Part of a small language model's weights.
Architecture: rotary positions, some layers without positions, skips across layers, LayerScale, capped logits.
Training: a variant of Muon for these matrices, 903M tokens, 7084 steps.
Each number is 500 + 40 x the weight over its row's rms, rounded and kept within 0 to 999. Layers, rows and columns count from 0. Numbers have three digits each. The size before them is the row's rms in percent of the matrix's.

# q: layer 5 attention query, 512x256, rms 0.229, rows 225-255, columns 0-127
# k: layer 5 attention key, 512x256, rms 0.228, rows 225-255, columns 0-127
# v: layer 5 attention value, 512x256, rms 0.248, rows 192-213, columns 0-127
# o: layer 5 attention output (transposed), 512x256, rms 0.271, rows 192-212, columns 0-127
q225 095:493500544450552490553492510506459539502563489541503553491478512457520562497453449543510522475487465491540538453521503466422504519479476516470476520546474510456520452412472466522441565473526516493421495503492471518515496523467461507479481457527464501453511476461536439398569530460577565457505537540429581553467461400437434504493537472474508430464483523475521491548512573470465475483474
k225 095:427482503530480527440509472473535522526441464510630467531472515488434475507568568550456483515510528576501543433453459533592538502498429416474441486561529534528505496527472507487534522408514528540469502450533459535556488507504495531538444481555577503539494499420548517503489528472487562561489523452466458475515524546499475559551490484541504561405494544566472521481487534469471494515522
q226 098:520518470554515491434475484499439623465549564520418550403537463466471625574510450495503533479476500514468501486488517528503528527519464438480502493508493547442523479443431479493473444496459493518472570553431575473497491573508531474454525469568444539491508506473534484404599453485453486474461488413513487444481586538462494566476478462479466541566509500471462472564471567447503461504517
k226 092:602440428431496577517483525517551422556490420542538525486544527445510532437488518482523521446492429485528514508527579510508616553537546544475505473535461443500496485475490555560513539473499542510502485433482486444509534499519477475488495496490435555482543508502522507597404478454476454539460506580469494484537448473530471547532488482488512468467493549471504559505506382509431434441548
q227 101:483513435437526506475534424485573479499527515437541467465484541539519483463504523515533499519501542559479553496529495549516463485526548500541500459521503426518498518527510513507524415448531483503528458373499556521582522503528482497502504453530474512505490481526509560487457411461487458517538490527434439519466472556535489452527509587479512486551596545468450444483440481523539603510502
k227 092:537481553539513485518521507495384606473445536503531442526517556498475490440509469497507402530505521510518555529505500539547511471476487442461420515481492512516515502502505412487514569494472483521515478544432522543511480473517364528568513539533549498493475519553515540532456473540501478516575510443452472432515469490529451533428540478486489528486514519541473435500582509508499552514524
q228 092:513520417527452492466547452534517490551491530478475446465530491492511457529457536488462504542508466527476527489477591521541522529547430520454520507501491510540517503523498417515525484536492528492519472561549507538505424494563529477468528512583525536511534538501473532471509548525515530502513508486553518427471446524534522527471497490544503597547521569486461528506488518521531548466581
k228 090:494437544478458546497508510428432423509504441450528412469503551512541498483535482518571434532477517534482559489494543506474568483528475488503455521495529506498529517441464515500466496519496561497503505478385448502442573485489479481494510475464551521466473565546542464425560516465485573503526547460488457507484459483532500588504498428471506516555514559460495498449431479468520511489556
q229 101:550526568604468470495481528548446456479515530478472497438529444524506502487555496533563567525535482454503481472468505507467517524544491506480476510426489465419442510483481541469569573441480483550462494576458458446531506501468592532477493507536495560496542519515490530458575457545420530544510465493630481481491495488499511525479552428556538458481486431572432568521562594495515488520543
k229 111:490513483450546533550456565506572440486498568568476590461569476458569515507441557556495541459473486514528466474557483481473521514463531419515528469554478495509538486574494529487496525461544533497520457505532514514503546485545549570483444513513486544542537490494463525484571524495479551510489527407495512510470506461498570448526492444480450556500457448467454561420491510505407473459465
q230 097:427451480413546523499496426524508470496503526503542481523497470461492467449491555517519513556527519560502466478491465554511419533469463494531496477487504508535499460499497591573524573501411526511542533510525502502510608470579421475559496518490531481532507478536448500538469537532528464490543471445440518490444542536524508500547590499507508476487532509505579513550418482516580491513467
k230 097:608464580540520460558510482497472536514489447492453462472438463510500509540478520516443499447531560491565478497481480431597485516491546470517558588466516515468527484504530524454512469533498462519511496505506500514493449480549385471575457551480519468500467496568520474507488484498528480575515450510487525555537436582460420498439502437499484466498565469503478476527578584520523556538505
q231 091:545519467489514539530490465506498537493574505605533522555485569385500533511480517452483443474451510451508453572520532488458554536526496513518483502520434504476467515600472529499479478496570462481486515469557515530472517495501489545499486499420490467477496537530501453482470389499504506507462458597506502494417551445504483520446463457483519502551534431556485471531505422487499446513524
k231 093:431490518450524501509473545540503461455553513491499489471553548555453573538421475517600501551474565406497487418542492539447479541464468542465546450494455509536408498530536445459535445532522451472427562516543533556480497481496565523495447532508526529507488511582484570538494556544465545501499411522537504476499547474490480464457524484556545496485502482466467538564535469495567495585427
q232 096:533439434388528543467469529514494471493519515451510565506505604473494470474512553556515462492484482506498439483471556524527477477481545475472476525443482512477457565503398490534542498575443534491473571452480497514484542553473505569465532567480453567549536564491515447423498492545520481511526517542552566572457545455517517536503503536458495475488548452497519505437492451496530512455482
k232 097:473455494578499447499471445508496502475498475541454498465474528504519586442520402535499587470544478488504425561495551479508542462540482508452408510465462568492494459544553577484540453499488512533431502396495477454525481504515501466566469557573480459494456484545510480529544524541455495559464454433492503480570467510518435494436499501419578452485494504431540474464525512502514542503529
q233 102:487445538590421405551584491542489519487513537464478470490445619543518568490539560530488522558488449530523576535435470426516438515514524508484488543530491515515515522504484482499549460530517454594538460544526501514513507560426527539504487580501505504534469492454539534494527479525460510542537475518529569509483441471446530418567508511532531514515493499561421452521499587433554504510532
k233 111:445522484534479501440481468557518446544492479545525510566463623443523458548491525433481498509463486497533520443549577478443524471409433571524478494500544452473552467518475658490478561431515508521503513523526531491473441497562478485494501450612530486476517549407509508501499429531501542555437536491495450551513523454494499516430516547513455500484482524525416531511488428508416456449499
q234 103:497420542565453513478534514450503490489492419531527460484543529514545523452525540504514528433529487513501488500527586512539521450510571480547484537511563503508543542491563540547567569476585373476448461533559508527612527484474527426488471482524507504504519465550425448463518493498487464534525497475454479569523496505550527544465472485480445460472450452531537545527483460522409473388503
k234 107:538499505542443532508528560530469458519448482478501483461548486435527440500499445521446555505534493541526513449422509561450487545483570511467478458534502485564438551426549519491549448496528501467518518462500505430521534450465457442575445548467526492512479514513500521432493478450448420523489516491467501522526515485471536414551507433464459537461479523464488418472468487540436502538503
q235 095:606488499490552466455532475487486439504449486578511527527446484515499529476508500557505513486544566518527427507467469509534474497479541514492455472573508523508491516557541434478445547446416540402518543479499491568434503446488484569518501509504510528438534465475487482526423529567548528472461480496459477474538475509470529445502535473528460467565480479472551503477500519415487479478537
k235 103:480486499477491441520493490539512474545498553507505524414510506539518524554410534512474497506622565529548454562434535457486495448473531550564470546516471538451514480479496490491396509451506475463481470489606522494487514442536452517519558553487474506486517484560479507535509509500522486545488421546495556498534493511501497451431504481518542503536571474503466515528477523576503557568506
q236 095:604509535541459463522513415547515607526460453454483469499547494467466490512498499537550470530492548478534500514488512443535487505521503496519492459584481476474466478484526458578563483468455493432493539493587547506497487458559451477513518548474510509531510433449559468535571413487521537505458475520487472471501426547464527570536498485446482466416459499515509533509507546519525457483494
k236 099:500565512494505542469483524541458493407468502473458492489551512482496502527532485508514506536492526504532535552531508458481525467574441533514498431444531454505419512433478496591549477462494526442528467505457527478445474540565444539469481470472472501512510406480449440453518426485533469488424487439476462456447498532479564529501540522413542463527501431474520476492464505509528362488466
q237 098:510522470530436510466487508531453470503453483482481536467573473523577512495422472486510474550512503522457581483471505477473482528599459514453555479523558576504488527532472493468446572462470509514445492481492495564439471568413491472583553404489432474512543466526503511521516476517485450475449494458492494519498572582496504448493475526502497509477495524525503490528457469508473528510527
k237 109:511487491533518575493504559496474454456450446491511472530469485498505447475480472516569506538480486417513550523609493458480506611545520494454447474510490597466489482507427571530471494511441565513467476424473521529478533511480514507510528533473504489445557522490522406492483498541505519481468497538524442435486507535560461454566478539466518409443496471495579464491445459478495464490499
q238 109:434535511421477548403521536549494547463503482543489555394557496444563455469514505522451529471483450494482405476469485532465515563552495463499534477500499514554593503510526457518556454503490535522494436563496492470472463499414500491542452576462505515514493571467555534495545493479527490438533582554606500567418459542508529515528490560458517476513625531492562557547399536460433505461427
k238 105:483454544485538493458496488525446522471513471524539466477445442483508494554527508509485612533530495438528451499550491527459499567432538456495467452539496493449475517456512517470463548475514481479561537520510497527510525479546536536447506461527543529431497534552557527453532469460476546502478496472510435483498440537527517506518431452512502419579479509496530534520567549613494483475527
q239 103:494524509590494491468539537566529496469483463535502485451445567469530496499485530549530495527465571462518550518521482504480471538506523453494496485550474484577517486576495502502456527542538536457488554508553543531403427520518555568489542582547492490500532467555487495482499466486489544531489517532482492523494538534498487491526534524475473533460463457537494448521563556514513512515534
k239 104:393523447514376506481599546523570471469533443434567501532493521488497479544510516476485511587441533465558432477545538542482450503518452500540495494528504499539517513546538480575517490557500505460525487481577483480464458505531569507433535514494472609538586519487523477502564468441507484509483493540469478464461479494540541564493528558465514457517507543542449473465537530485491489454507
q240 099:492477539469578416541580536586493481418478504514470561468507455511502498485527555546481525441553503459504518542503463523414427540570486475495539544540486548518545566480522442511544461487427490532495460513537501449478459458497572604531452574474482418500481425504621516506480506476433538531451455501477532537538418491508498506494492430497498510494545508491493491485500499477534478455471
k240 109:514503579486498479581481490520482451551529534565404473422551488528490451538443552489534523516461520514560489488553471518488481567510553560471481519521444553465567473504486556409481423464438474503512511483542468499550493485496419517511542523498503505454462466601506500525580488509533512512518413531587511428547547572460515527440466543511468469521552443492506501545543493515487529493500
q241 105:488483570528514543521530557498454595491494487492497502497503537502460520424541537478494566520457456537434564567546506477597541519628492518415547485458470488490518421459492548518498481540511523444524572502496534428529543508481564507536477574544425548454551504499522541475434420499493464513495552528533470441469466514541462466496533527424433483502504521447512501412430475466544517488494
k241 108:527533574449554506526443466509447520565510459488420492496521521558516524469539516525534444506483542545537547568456468488486428430537491499449455500483479563451521449456509451512436467526516569519562473529455527476547478537435549497565514532521491520501498529562474539573511526451532548491493498530516503431425539564517473528412497514526501459477517488485566510477461558558547581447469
q242 102:447528548387484492435505474512508479470411513491523494553430458454492472457435541559518560485505516589523517498467562533531513454468528513579517456534555560480518477500474516484538543456487465536476486499501483517477457479540484540470496496501511544522521474420525467508521497513521543474556491500466478483570560528501586523537469587565500594449505497534460619528541543480504472583518
k242 102:472522513475489607536585528495439432467525534534496456488484499476502486466481495486486523488561521507454548468562431469493508431480447456464419467482475503506524476463514504502542566499524434511449516512464463553437502477514446501451516522524494478461497432484572405470481460485500504503514483510513502495507471447500500516440471518499534543495504512474496498465553567382517438494463
q243 104:561535536527499437476483537485548588453518485434457437558486463476527511567467530568542506516453458515506501544450490487498474503402465539504506548495483500527510439566472447479531509503592488452552454542499503549539433443521483488512490466428502471515486556545472533514530501541505483495553510510425492503519448488420493546514465564502539493545478424467545522531500459470520475510423
k243 106:534557444484514560453501462468451489498536528447450562516436518500505530532555542490455512501465537454520527446466462514510473471571440522532469537506479500459496449448532517491604538496556498442459514489571527480434487451483475471465466432551522456480529512528568532552470513557529497527466553489506400546480518491524647542465466486585477518501478493478473554485462374481542488448475
q244 114:464469522517531504483569570482487502504503507578549482529480513472518502472489483430521541537498512502481457496495570517430530509486529452539506499460490544518534541472499495493504476459480544463516503493512466444472593518530424477549450442513521516478543523484540492447479575496521418576491509526573523578529513437492529574444497462545481469502455569529504523533561473528483483508448
k244 113:442577479467442515450491449504564523541483527609471510548482504467535508515435453499516493484505456492511510468549511525430443518531443477504463560550483528527498504524483565535482548598548490504538444475509502568473467474522529484498524503545573481536533495473474457453510482531472467506478499491536502474553501484522513533540493455448468511527481524428484491477551563531517474445542
q245 109:487541512486552455478480465534494444541519475494459389520489551477424479465441456511454419505501505531499566461552472441435523498524498402476454463538518553510470488481468474505576526525509544510549575512503565403445530520500444574513526487537534442527518509498556511468497538554461504525486476487455513439517492523522528515449477473465514473516418533531495473459527465445539481548530
k245 102:486465489457522481490506449457490480495519522481534545562493558439433569467532471550469448466561571569502527493477513426478513503514550481487517526501503476517500501514435518519444470430493524551484500559494472455507518544571529486455574455501477496545477451507492577504501499475454463493505546537487481519481495540454511485498540556446376572530511552471527558462522524429474553540543
q246 104:493510489543461511567533544467506559471382467524487531451501491484495562456494468474480499417540536465510529569487534496542453432484505476582488455461600553468505516547471470530533499561449553467546465459449489518538587570537458562508496470462470519529439516488529453527522436459489450501454487518496493498477478504475498533481482558523526524457472487458523418498528561443516528477531
k246 104:475490536527493509456495427457528490559447593447558491514434546472535500417544506522443450517588493467500529448502499557570514458471489522446493394525538529527532493426512459530483527550433489574518494477482556459535474528524466531479524550539510437529523533452554484499516488448483544456472460531500493570451538486479485537517512564540525529463494543435494525450471534521481553479482
q247 118:503492484502458502456464480508535540540517476505451493564444474529536521441499541479465490451540462557524413467447455516544450474514504482511527426499457531504513436472477461498483485547537455497514420436553553507576507536538521509495466516500521555498470483506532522482459541478543494531506441492517514405466541413454509501469452573553487519565519510441492501589572474480477509536482
k247 110:518514483463513544529452557483514582476546497460530568568460474462473556491460458566525479429522540511518538486353490472453471495494447478503532416524493432500476435508563446473513500535556510460555463492496450467505480466473466492486562540527548587538533443417461522467491550539528551524530534549531467477559561467494507512498483476553482507449557546494446485494467552498475466523548
q248 106:496520529540509446500485544542435473560528494525521505406512505562499472428530436478532567458452462527562496506484566503543546503454507485513550520456519544468512539524488518566515539506450516545561503466419468481502566511488528495496495486532455473595542479408480551486475520502498450592497441516466538477571478436454498575485478518487546547482524478401537549453470476471536490533505
k248 108:533482530562489442523448446460478531523545450521555502394517565502516529528511479483502524479503506477516445477529539528548539513552451463469499563445519584529494518461489546544515460456520484569513453425489492530524544491497566494507554422599522515462491499471523486477463515432447448558528479499448554461482561504538477524473520467424460478441458472465469460404460487534497482523439
q249 104:512448519512499532509540498559428481548439470450538479480513488478485446510533530538506523518545533578480538478510540516457481499533486478423480515483532506475502451580497537478484510573511565512524524626532459496481507469451437471478529548480493506522487505520506493466495459540455513518457479468415498378472411493514462541466516515505513459476453500538457504570503476490498502474515
k249 099:577496433525477513479512503518507496462454487508483470508508514502432451558568593434448437594520527485472425485487480505592520528462520431526450460519409511461487553525527493533498434473486507492579478495545546468473508554592419458528536536505504475540572518527505459574510449526512487477527424499491502394503468568523481554593541542513490507481417456561514552495512475502466526511490
q250 099:482511571485478554425571488435477588490452506498556471452465424531515544535473409474514521446498487436519535514506490548543493455508501468620455446521504486489497492468486497490455545497514539505532485467461497433512493442549565499462486539443444515534520573549498535503495553506519488488520511515569423564482527398423560489509480449485497446454483475536477488459523502469454459543502
k250 109:449537481512519483559539429452525511500547431540444475487509497452529548413466452482512549619498525566485523528552551546465507502490494559442484528446446468529538437465484474469466520497593530469530506473490528468415572507592460416465530477466442524512535474478544467444451473460461506541494498528586513504474499540536544617536453507367465469491510497535500506534498518511433523492483
q251 099:508453538500532467447579419517563462550505498459474477512432493483519513449529525450461480555496460476508487483495479480573524510593512549578429508456446522495479483534487540488474409598475462443569503497533434474506526495446471530447492554450472578538463536513470474500569512503517461530533511479498434485501494569578505519458511449501534494521488538585497493543511478501531494454511
k251 107:551491451545421531381472463478464474495447497557473508521465529502506466413489580547458492522473504490485479497507535513559453543459452580504502462510459527480463474504470600461528519543463463515556508460513469486481497442500513470518582517557457509493515501554445531473514553577469521479538495442487461536442491461532459425492485496553483481459538475502508466501486503506582491451528
q252 099:510502511405462480532539511490468431437545464502492519476437542491498477406528484504492558450510460492480527479441532548500454509498458453451580513503495469508505474499480490506564522572536543535476469503465479504512549467490477477538525536469517494460537393535524564528473509519465510460529518516445483438495537512497513500452375488533521499461510548483516498502524545476467487515435
k252 105:479491508530478533517521513508493482500509474502438468473521414544448461525530490484595481522573462501521506506451397467515517475444462474503408493473517485494520513569495463500495481580510437535481499507464540495524513517440551460476508482473470487524592513553512501602516411517498463524456493589526513425587524523459474510521421452523461508501526502499469604586550466458498388470503
q253 107:450509519476498493515493526519540510509511460534571542483501555523525446497534502479522500476478464490584517449484510517538487450489482452467457451506461483551470530547552511411462553561532584476478516535509505476405553464474524472470465516525487428561486536500505441555492497512459455516406485597476459515540467562452505547464434492559515498517518433435517504537477480505437473450507
k253 100:523493513510515522445502520490546504480512418494468532470458497498484466491531554500546525494466460492549502573478507452454519471469459520413469499460539497469470437490497491506490550504417477518492497513545497519440576482539509509447458518446474537509546558524569546494539521443541435554515591572500451410422457530419488565585514528489477490488471477512508488465535477530456497545477
q254 114:448536503452581493504515493497561514517494503517576510457512520535482471545475492502491529446518481536441427544520486460565424422503578541514471573549521592449474514527431484484447547473463539489516471444461495438474489516552435565516522545550521518485495543521537475593529476575424521478477531508456527536514484490493535609376461399526474536453462535528487488539493577449536560516569
k254 107:415445454547491536531518451575543472545490487491520480471547576433439471495519453538492457562520567561502423478505473521557527520433468497468502469423527483519494516533510603506498483521538521536492469492461484524530585521567506487512512572583470542549500459565519545431540534444553564460401512489521515537477493513530498496482476471461495488494504473500462530506503549573408521521500
q255 097:486551490447469564470501492570470527465479564565456439465483459520527414457528468579519472492466432512547488482523471470514408553474487464492472503534513424486489464456543479445534530470432526460497424528448502473537527428538498494494428482507506498522504554422530542476518486490452491545501501482560506581432562474525557530520423511433481450483552476553502449519457432446484531481530
k255 108:468448533429484492438433533489486547483558589490515462591484551509514487522550492574501509459488525547434453471548552577461455525515538527502450439532495478504482482445394603479493582450480514482411499455517506469459528502500435527486517494503525525561514501553501478526489476511450506521469493484552443454457473499527591530497494433466462503525544577484454497490499523506528449501538
v192 093:387467534486509440492496487494391486487468460477566514528565489463510489449510462449479464528493491489476448517470438548492474533478496519497503493507532500465459497507499486573479524449520480518480489442510398463438471465489500532519484478509549511455539431522493493452525469458535542456456392530473505479481441538432431466460440450456532521404432430521544527519508548485435525521483
o192 102:539523505504540466520525479563512546525544549582510561498495565498515530416447429528564463495561462474495531526512548499471587522456510513485481396564520474528550448500501489526464511505460450440594510435495525583559510503538466541512511514479520475471457511500528468527551459497622455530490544476538509530506477498472490516438508465505410492513555527509575508510413506477538521545434
v193 087:465482429548540548416391483526456490475504524467598512499486494518489539471535540489505519460450432518549444508553464520488524496545498461533490507518506458516536492542564509506510501450465506506555463458485421471490511469504499512559480534559498581536535513444507467433509476444458482432438506535509527528542476470539516436541530457526498472568433517485463582529429482493540531520487
o193 102:490551515511489535498558482487544496403510513524545520541470514480417473487468516517496504543518542500506509492507523504472574386540468533522461501569474503477472572479483512490594525467516464486492441542512431478538486506555452413439502489471476489499458494512527509543488437543523568519381487521556537488566505536451503455486477511472572538479500456489400502560583524511421488540465
v194 092:576467468474540470566472465529428481485584463442441471442467481451494481490528515451486522484503535523488545512536531531481575497537503485454473470461465489574470510549491467395498406531513556494492514534500479515486526461533498497482495473503481527587425475488497487492467529443510506472435482416529572502499482520479499401559508516600538503488453482528543489582475479604471473446497
o194 094:517554535521480451514529569470404472505466448581517471584502507522495502459561554516509465459477581548480497491488456471541485518495442538530532480501496531457610623483483527538508575478433495463419502483542580425516475465486519479501506493555550490450558491467514511473445498484489490523529461523524489520474530444465452449531538484506531475491520535477482446555427522474492547480483
v195 096:458494558453518492491478468511472478535469500592513520523509509488521496473551465490499470507467485484514546448461419530477554520480523539567478529439531511471562444539427464542534531445483413469548469451482449403501474487463424514435457521536540522452444460527472501525558552493533464505479475517510496531559523495534528430500442462561509585483574498530503537474521491484497434506479
o195 098:539441491460510476494517501480532468501399530483562519424513494509507503482543605516538505489505552495464545457548507479450488562528505422466464598558515510520542576454481470528544516522537484491552432461541443515514443527422522546472453506482503523525521541557572533406454474519538536547401519449489453541462465462499553549463558483492460516502468512443515516480480524477548487497507
v196 100:462523485542462573488383529583499490549463549512502501496496526551424486428489449493484448466460466454499414414546487526519568568525437523535401526511524482478484486507469472580465500521503502501525464552467562441459499475509533494512475451507484444569480495461511566492552543477484484476522523520486518515411513526483587426570525551477496510555468534569455481511515486506549473585461
o196 103:528533423447519520455536466498540518523581564472458526550460475448539522448542471530457508598481509478427499453542469432501460523518468473497545514561564501529479530462521499479492509540435484461489544462497465499471439554451569426518603535458545538508548463465459576488418485494564538426551470423468515543499469524458474459454472479503405501478576556524446457453526508495567550506453
v197 096:508543485510550533518523562486488478490478564510505556491521475480439460495494475530491571499497517496573549456487539475468578498477475534482473517551461486511551482513448493478454476481372437460481492494493441543466494536480555473475454530489544583483531514591477506515558550422499500513441521425561460505581527519463418476505470498540494480510450565478568567512480479523510487400536
o197 107:468482489522490495440456519521484479488513546458511549498550500526550517416506503450473460455533512582545559506554482557533500385552543589421429510471573472493575451522529449519506575529569485486471486478500463535439511485463411496574508518469534477516481553503541517450490489494510455491474532557494491506448448438547602489442553520471555469493464495512554522557503473474507537533493
v198 088:436424505488500459469398476523466506476523485538458575483553479446529525461508466527558588569542481499407530549522474460481427422561518575487508506457455417489531539526586495455600519527474514529486496511503448538525553456464577467612453487513526490542457482476479494485478458525499498521462510541516551487578534492479535451444472458489459486538571522555542476512430517516454500518447
o198 095:510495469530494544482567538528520549456513505491504552450528499455571528526526530495460428459464542536508496509480547469555480555494545446458429509577554508519462557512490521475464540531507550490474552499550469474476500477455537599502499548528467527364463503499481506481552511404490456484548519435457498519516547542472484424507554494545520551518566515490497467501494488403476422540494
v199 093:475496459520537490496456495489581507490453522476449494470475576454499501527513513455460485532512535503557490502518451558597437528575478452577512394504525554513486516403426500468476503512472424527514454514497549477540502441524541532487483485556447450474543512427551424472415514516507536542477492545526457547467527539457428523517517511581508550536495477543497469513579521455569530481492
o199 101:502505533501520552495494473521422513434557587536576521483536433505526454454424475462529508576473513507461501482507528530462499465447449559536491481467553514531534475510544511447499540513486522499537518506452476552550496468489507513569495512575502512502482440544527476434464487503436481543502489534512537533568495546481536493536522570450499543540476499475601507406373492591539559497472
v200 087:577464488505519526487421452522525485446438498499571520539544499579506456537449457433500482483457437541590497553517469460458553547574538500513481466520517494514524553508507463557546492504485520496452495580450472493500475455479405554548485492512571490455545427502473564467487498473479568542500574512536569453517453431509529493530503506452492514584406452509547559530504542504530482489499
o200 099:523545466517457509456542513519467522563590498531519472482554503584482493525470565525512516474453542443514503452487554570543471474392492494543463549536593483470553499494495411510482477499479507442493485502537517496499450484422516432518470495598432513519458483484571468428478509541532508429548497618452562476495511485531496445534547381541487577490457465457456514601471453557549490529494
v201 097:407538506478551599463488458509468503449477516489522499566455445470469473484516451564487537506498513568488501542499476587489432469562451472548480507466505525411548485389482486587469507579505455525573574467420507481455506448513490557557482543475433460496489573474527495498457443500488479453503453555509529480544493528487498513469483503467536498489511568614504567449505507491527540446532
o201 099:463490511570517438567495447468470498531510584487512533499478473448548469523491531549512504510485500454394532509583512563495452477480407518543551540472553522447485547536476474521549514493447546499482459445493535525479521509444506563463544387437581538521466532456532503452497468520454557565527532500501485471480486516480478480522453513480502556472507441457563481585507500411507568452519
v202 096:528538506486564376481451565470435481526451451541500521416498539591524460491481455442464479513509548499470527477491469463540524526514481562511504550539463507508523490489533495491508516500521498491527489536513494500455583542493466528526467450540482480510470438558445517473568493572630482500521540442512498511440542588509427457510555499502478522484544574489542526516501456440544549510460
o202 096:493574451514485497519505526585502542468476504450453421550515568475555451559594491483517416538493477490473526505503483562459541466555498501508508503425512553535514510513478391457502509502563433487445469490464449543426527558463518449464591514456537446552461567421506525471624509498472479475485493539569448508467502533490427523480500496440455504445530469503479462508411507515480460516509
v203 096:472505482511533424474443484528487511524432597496558501550505549494457477505543461444511471531552515477504464460502552538488465536496379520533448531543471461518458561468544455512500553529489469492530491497449509514465488463483531478525542497534527445490536521505581529474524508535516493443513515553523491547457474525506496470528515507487544474434512481497541503510434507427597475494477
o203 103:470471509497550495481552482498516494503452439518531504506505433544507455456531477481619526463547462501458474465542536530454561548460463531500417557471510493557521524523452456504496504527481549485582446586481492537552508487540538489513482497455474504521542518484517407610492526519422468531492487528471489516437520502453411513464532565506505449461510484504497475459543476585541451413494
v204 087:575540436508499485572484568500492507519476505535450536475496566498509549489561473536512574474447559469534487476489503504464466514490468434498446490551502482465483441511473540490470575577506398547483466484389487476454538480556511480481454489498517508437537519505446597491506528544539498490483543493547496485538457493519503487467491513456403430449486529534473451538491512414470528445517
o204 100:443509469508529544501477557500486482484510559446519483436512459529538508504532496506534413468486459419529505516548492527511537510553536473401465541513542531461528494504528452547523424531499517519526525485478460577544533499429461485518482438541501530501521510530573512508523553549461405494521544494556523450522503445509489532461442449526516534577537559565509553578371505502535484488471
v205 094:488514497500551559496429473492526515536608476525509425497519512461624437486506445495508462499484487448494474549535518547510492409524530473470499506527566511535521522627542503540485478531532505519500520473530421469518470506534542590454531463551543458501525443512516455497555532499485484438483563518553433563535470541536493456499533491509426503444480493507445532596487587497450544546476
o205 101:540492473527535542482544517470508463484479464525521471445495441496454504473473460538514493548386488540525535424445492463469454526487597478434487429504462474490516412557420500481411527519526444523553491461469457532515514551472431489459554524498610462467471468463529510399505529578555505510478481512538528490515463479496494504509482554467449517581534486525473543486532518519527468515524
v206 093:534467460493565497535559493525517480493515502551553539445494549509544554507446481514564578498505450452503440496557503479366482448481498542538514477600528441417495514556545488474556522435512514503513477429466409538536521472532524483512509481488449512507535478465456498531476490508529509493468477507572437460537509483556458490490468399540599497471460526530520532520525533480517505493478
o206 097:473539533485497483531480497516445496433422542463493481471424504529471618506560482523489488546454509471477531513536458542535519510498581534472503479508474479505570490489470505563502498570494491507475520487541429493461478398479486476479516482542535496519511533455499467445595451467544496605569511541502480566482504518583490496459527417516451541508550457552461545478539498498535544488532
v207 094:518490488537519470549503461511557505506476557525465536545529498501529534555440542515513517437489520428559529500516510447450509485502538467585429481447434453486456471555563466537442520401550510490528511431504496514543475513477508553449532490452469473441515514537478466476457507499430504507547479482528502471571476480431416526502477588495532471506531474546530432436505534508540484452549
o207 101:519444502467498549485504502526453549498527443506491421487508532608562461476558454493470480555558620570546545486489481600475467482538459459499458482441516527428467451482472469489470489540498498487484586475483545577568546526477458424474600452447482494556558523474556496521438471469531445551441530515472468422472465568479525582502475455472478581448540464500534499476517514498536464496503
v208 097:399476525483545569423528441604517584552540513545454459564470510466540475570530495528511503564452529540509502462526566493490508518519437490582469454497500492514533581520454444561483479471495530443576483511490505506482418588601466510477520478484451499512555501452437515515490531447499497443466515469513481521518481409487551460517504501466440452536506521488498573519470461472492485532527
o208 097:477575464437514472547500490442518491462518512557482462450536571523518425543526514522539499527483456536478487504536472486562480519507526505462544483520427453469518484464475498554425497469506506454464478470551560560538517496497419486463548527507465514523492448547474435465477476478410467483514543464463481462494540552493445554552474525587531492432558509528501453425491461513569533460494
v209 085:514444462476504509480512470491467518452465541454534420412552580499471428464533445477522474518424487495499528508507534532476435462466512555539511501471470529448504548392530580512496531539530547465532508562485518553530489522472514469485439544480535520434481433508522505481490464502496491434525484474489504486508534474455400499527486344529439497544509528453478437495459501491438505554500
o209 103:497504539541463442508550507546500553531584468455514490454494508471551565568488545505496488424485454405508515511502591434454515502491460553502486533514417541553496530583498499465490496475476492459485569583550495492492478534587500487490520446508471486543515529493501463499497492493476427510476532521565456489449453467549558555498555549490469515470575493465459559495474448519511481450461
v210 093:450522498521424463530533552504583588555515525482503478454419523571422432455501467505458493459514569455467555509538484468468565534435483491460528501573460523451436523483507523487491561489421553490476524457494565466520484512481462502428453453464485549501554469481541534447540470482513429454420550545462545526467481494535501521468530453504541512499510580473512485513467413427505457599488
o210 099:415494466484514513469483510557551522515550447531462515536582517468529493434476463552521525492491471470572474467473458421478497488569477506551517446469525591540468574544466461523597507494500531543527551477523549467480441447500510491541517505552555495492529548445541452458457581463516439540542495545554497508472482518471498577512458511519509512471497503504503473492467542519529554500483
v211 099:524580519505482432467492603454509514515501462488542468500536498452492486572549457527492447591519455461539516468436475485534561524514513515562609458572486526474436503543573481523618458481407538487475546488452524455486468462505453492488516491455463558541559493542476533509512489525540517526457488530546478489529561521455473508549511531503548526510485608570499428520521517486525478506441
o211 098:586481502522513535479478514521420474484529411494492462487464494470477474460515499505493480511499515441526548512469549575471526506537422569536594429548520554529471442448454522442452406521543491466537506513473508477480478478447488523456514521528560541491420508571514479590506495534550561584397508567449447448530424491450508543454544423567541508506510469589494527488521487402532425489518
v212 098:568463483533510419446538511469492465443587473491539446466405424493481516464572466530436540535488471522476502542439543447487449436511550499433557491500441501472546476459550554465476438519518475500450448489539456582485503592428528519535535498479493536471475485489429460465506516444523460474408458412605435535523530477549488512512485526497456493501502517476480560492362517518527566481540
o212 095:484469515467445602538499520485497510471525514537467459502449466523516535500443442487535452486466352514516612478484493546486505479427454460494531455590482561476434488528474460518524492546533447493509552524540464451470508451523420504515414541516419483513495487475461493518527513526528467557546507528515420501435532477478481547449442531468530481505496549491523513479503455448511460490474
v213 089:491525523467494555525525582503458431524449478500463542502513535472422465475502531475468519518529461573520531450437501381505504486468501595517558502491549506509475447523417438490474506457518506508561541532529430533452501507455473425522526474499480455508507545494468508422565492548489505511491491460579550390490520436526517542510517525478537486460552512554553436496480506513498498461447